config = dict(
    num_attention_heads=3,
    intermediate_size=384,
    norm_place='pre',
    attn_scale=0.177,
    init_std_o=0.0,
    init_std_up=0.0484,
    init_std_down=0.0,
    learning_rate=0.00984,
    decay_shape='linear',
    final_lr_fraction=0.1,
    max_seq_len=1024,
    doc_mask=False,
    train_tokens=89370000,
    max_steps=5455,
)
Each number is 500 + 50 x the weight over the matrix's rms, rounded and kept within 0 to 999. Layers, rows and columns count from 0. Numbers have three digits each.

# layer 3 MLP down, 96x384, rms 0.0814, rows 0-95, columns 240-287
488427507530527534554576439515516522548544519489455514500442532555434470507531523487481536535497549502460590449515451532555486596491560503560504
506480481553459416518510420446520532431488466456592435599623554405462557470527531435540512546514481524470525414440438428571447426487491593495574
493485494498418422447488528532467549531498475479471538500538492449635569466520516410500568598531498541472500545532491536439473494487474413545557
470457567544492589504490537463516494338446502478461519423489524499551459518527483457453441478541517467479486572511525553523492470500453496484439
501463538474545461458458490515551506470486510478474608481422595447482531624515485542489522545445514486526501591480528475465436496537559468488483
555546551513519485582560361619472489564506513497451555507566469594570493472528521484547516476532464484654516529472416425558567606545438508498478
490506483487518481481526592549497422565529455505444530562530579509499454511515486511434518473463512571461431476440495472433559502442409498579587
457461397524544476450525611456460540496434522460539432460466531531448508556486464490429493448489451537603466554492521482458469443491548484593465
457472499357568459490432590504487542497495484472491399489508465514504546510456495534459414513519507506451449497564499499526525484515565469490483
485525460533527532442585452505558601517442510562453418614448428438496500492530457498490487449482511442495542502506554549529473474537421591518432
494625510537522554514420497532501513537603481458514448548531501475578484475516516481512506399496383471535496518475420507473437453543502475512526
541485549539562413500527423503475442521488561468471534511589537546521509448485491488536497511516451570504535535473537454452530506455532476413452
479470458465470525577499449429519537462466425491485540467443421518442516454450452538500365492532459548563538541410504532375485487512476429528428
440464546514540383433563577443465513485519527510587557507489451522490595492448476465419520426485479567494509456608527458514408545554553446475494
521458581507576440488562483484484515535485406615446570497506434447541509388487454505437529414447518500474499578494439489482420470573558496542443
549440485493547486466512492472550443477474527499505479543381581441535522551495446520478519469531445465527442524516443497440532489444546525460498
500407519470540463409459545458430499460503473584492465546511486452504531519449456412465489539581537538489446518533496556466442469415459596522434
465486562525547550461498494498467473587441556529465451471478447486444491495460419480579474570481496588457408443433499429593523416485560494455484
500499488547534504503457396533494576351599537531617537542584435569466519525490473550489596487395460500579559604439519425493482579405462545587494
467479578491414527455461546389466521518402554442526546491456480580541472392499491584571497561548485506440528553476502509357509490491525517478513
543441468472549411441458462419543493521482514620595447390518435507574487549475475510414566462508495468517537523497559551452481520455490557548382
540568451476507497466519509501486440510504634413495570473499519438505483431527495540465411514546498502518571528518505512384550524539599318488490
478405513577542526439503590515563526478523510536444511545554469505507441535501433514588498498474468489489527556558516462560539474498547495421438
482598453468442499450494536509450463446448541510487477508481522551549509507448468537459559585498521486589434436468567473511504468566448466512585
512537450448495451470484484532486497611442492501518481496393492477460509467498586470606455514504531537459445499410452493536534472496558562446553
461470546517492481514524563461481522540527386475484518488549494536515441507496517489420408467494556497494502517590439497488523412481512542513499
442458458529564519522574544485453474597515547415477500523492519442502433518446417611490377459553577569561508476469526436586421500461545459487451
423520503502438507446638438474551509499446473492442485412543421506486406519558551409455414435469492530518453435515569604530566564497518429504456
488418504421419533541410455410549484522534479499420518488455501574537463512490535533497440564494505517477470474534524559472461531446569526503430
495503456498391487397413594508490465626557437538470530555529406491373609506573468527412530458496544372566494386479381502499474414524503432495468
432482522453466517526496482494477543508559496484405520443550513529592500487493520483512441537479495467463462509462521518520491588576527452477407
420481439535457489516499528485485480549529487443540532575550504549563562610469521526496578530523539554448460455481544513534421540488499402484519
586531579424551579477492478400519558492662462516576489553617515481507570558435561559502493454468468489521397524548581534625514517434502590464536
478611463580567504550537519513444434520453655430499560553462473430511501659467576522409478572543547557527645476548535538529456523416503596480546
570568495472545424587520602512396469474471475475521545510465491464546456533592510493496450495568510430544528481536438459386503525472523426471480
528559540519564495389547517473431471465476518452568463526501561498537563527467516507458352533404417493471553480452507563500403511529476477498418
587517528582513571585480457541495494517467597596536501529428445581542494542506482518548508467493517504470520523476574501562569563586514594514481
468469563504447515497549522519500573504555420482595596537490507502461580467492556468530423447514507490484500448502483509501455549455411561536486
522480507525462475464572462567499484527622446503591486526414471548474454505530540434572532475452570521454489459571432488464475492535584515510500
521534573406461489509420477539491555476472546631460452542503513498561478564520567422503524496572430444378532464515513544568534503512519542487555
437490454506528427562523479450457475489586489496469505537419496458453541488484467456518474535518451532500425453517500566552553418513505481546463
448501540526524457535417518496441434423587541474512507550534484457486426474521439503473504489558605387484574579511406514426572522525503492450462
513464487527480604443459557503521556431433489497494513380483490500490485528468676399578631409518484464493518493569559396489480519469670559530503
602440486519411551504418521515500484495467422468530478464501495476606438484525469561533436556414483404558455488583489521499470577575455510520543
475513521620461567442495569545449499532480535457510506448400507512604557495530538444533516483496446485448499543609470579451515438595577578546537
521523510475470476586541434540439497367521494584516500549485545440457587528445520584494623632483569436498552497408506481582500447488486493519587
496521452512587463565555514594563531498386582610461480449528530514458498517482511550496581477504577535563542482535486489487406504449450490421515
498523528441467501538470511505511441575506538501450558530488506538401547477450489591513522489490483563565460474510440417517521558535554500479576
459504455396466527503484503487475477460526446462526581404508524489485532395510554488527515620527510449489514563506512466533564547525438551540458
412478428559458469505437544556444475483482446554508404435438443522550470587548465512533522479483510488474502551535481496512425473494458537477470
540506510495498461452534513609562507427571469496527422502568533552473380454408477510472529490518455400410391591533482448373490425534541508398520
523559549459492471544500443515594451555520504454514515537527451512408553431600443581449518521532532541564485491490482423455484478603491463580561
506500528422562488533426421497460595568462501464507439450477525530540480550516497448540535463507514441579431514509557472431509513506446554539551
436574540461500517529444411580498526422610442455492519415519429517431522539534535455532541588460493499489513624554502501420470533440452546550526
582486521453582574477479507490483482414580529551518469460550493520512389542467558560525521564432499526512491464457538504549517490497493396460465
533510413511441558554521472360526507512483499486562556550540538500488435429455518484556577496473552530529402536624496539450434481417518599500476
532473477519533550566447504500434562542494503502491521486404475532505508486529422563527470548536515504480472469600472459558549554515495476553488
458542514557457528543550489587547491538427547455456454459509532510490452476569440444551526560511519488406524519467486555573479537554524457522558
537533515378404600526521492532448572581506457578563567466549539426529495512496416439482388615502419411429610499470488497504494549519452451584509
491505516482537483485523574561564510460575484418489543521428456534456443549497456520518471431541481525486501489540513622469445557638536494431529
456487465369572532463415448480571481490650567547491413470563504456437559447495497438519544613443538458431566523559514525543521431488512589513484
534510537508498447484507399470577529480462492584505482480407553511484507492510595486545563498443541504539424440476465492585469493494514393526477
438523546486524518509497510506475413434492494521542519476480507496502552480488505461543487412509467552495444488588588463503541411526426449593558
518562537471432449510518468563495514511516436550542412511538423455532429488519424490429454498443555586548548542434514510547573427395424451512403
602537532435430509512477488490513445414425548556506474495472615493475570534507517536519539414558649422456503499409527543547512514478446510426494
525484431530484493532428507498516488505582510528460488470505506569394465472505509469528521468501541496424506555416477532471487444442479432508486
417417561534448575471531504535517446430485501473543523539533576511491566483505550549433467558503531541454529528538523590528523480473513490449644
560572465506530496544579519413503543460464524506552488410567564484504407543475539575523519483421521396453623526530495533403486489419488416544496
453483410533523457487538531488673512449538491495493475462528429535402526504501552494455569491579486466468582533513517560523440587478503477494569
488522443521474555494457510534563516473501543525537493494508556425421497509551477552457506491575493419552516485422478534564565439454532534399494
567515527441573534474536530502455584479540573535475516434434513561481482506471532406500514481495423534495473438611465538398670529455478392578467
463568522593463427517485444452528585521571475460410476594459513419516481604479506503470446483533494520529516518506533509497503506506441429600519
554448483501549484521509407440503517593489455516408496513499506527564496468493545578462527508470437632569554443454511482487471441468587438494447
439495460503490483470538462468455453563509463509532505491437555482508550562481510380470477475452477593511581395463587521557498446469484502473458
569495579436509541556527534437453529528555574501462441537524489508511493431482481540522534473473456477461505457442464513498522600467529551474487
484562436548506540563465511568517458549415518459461523476505480519554545446499537516537473533510457548456478572446525433552511481436531525412482
539494508524425488511523470467471487494544569418498501517495411492502523509522473450500398532489517516614474438601541546548459524442417467403443
464514446539536434435505563583540454434432564528457549488507436492576558482530500567580538512421446450539464511534484489450509588574456520460525
558577481528514527476525539550479445490531521526520459455467616553469544548502549447476509550615460413510530516460485521431504488551418583471461
497522427497545507639594419377549562597378525467550453514504543520532543483481494450458486525482551537588551533525533496503589461508493591441544
549451499538409518561451559465459530545417440414520428503467598499434447456465548498491448482519531546482460568486458485494482478544471564496441
528535531403539425553535484508511530425451480497437567539477502500528474466501436471567608430493542527555503509505533524490511474505476524491481
504453499453538421545505556497502517440552545446512506486485541536429516492556526576427442530522419445483434451590465515537555476472471562458523
479500431508470502453495534528520394469430542559496538498568475479475479373502479480515506417430532496463493496501521508504550543540532528469628
463467465632416552458423507405477458494504479405433555511456452425525436510484481504535535460538534538469487495422564451473552512414485436531495
469599472419498432497481539515591533508570472442507486547562525535567519518492585498597423481524467554474510416431516480501467544528525403528549
518495495537512609500502476473512487505454464501522403447441534517562465486525437417537518549518502529548474460354446440450528431520471472528472
426459487610569489453528504516553499576465479425411389486518457503485529488537481542510443530615531508544554408464508533489523535500459507498483
537437527493476519556503472552473481528385486488524463414467448392497426505497469442442493432505524513541454502392471574578373521430534507514526
474512493456489571471491438449525529468458443486523556455519526554438477418433466530480474438428451535474500474502453483486526557508459463520542
513482551502486516438472511568512415489440488540481615573592493518511549575522505502539449504457577491465472556555500477509479498575457534473481
504557563503449536435525508603470502499464423485517581476587488510457532522483510480486539525503527509549587454458458504513503489570497568533541
498459481485497479527445455489443491466569524513505525587504451458433479405562534522385492445521494562425466453439500454565507500546444502529555
493551510553479526606505542419534545486535492509477491527468438428441448462492541512531523483431497460505564554488493462619525565452506530462455
578473389541546516415512499560542430574442405541538463516472529605506578450481537513502657513515477430465416531503506449440478497576543480509543
489377491522477423490533503532495403479436469482524468485579492450559447487494388553483579439498432507448418394567489467584504407525450536456506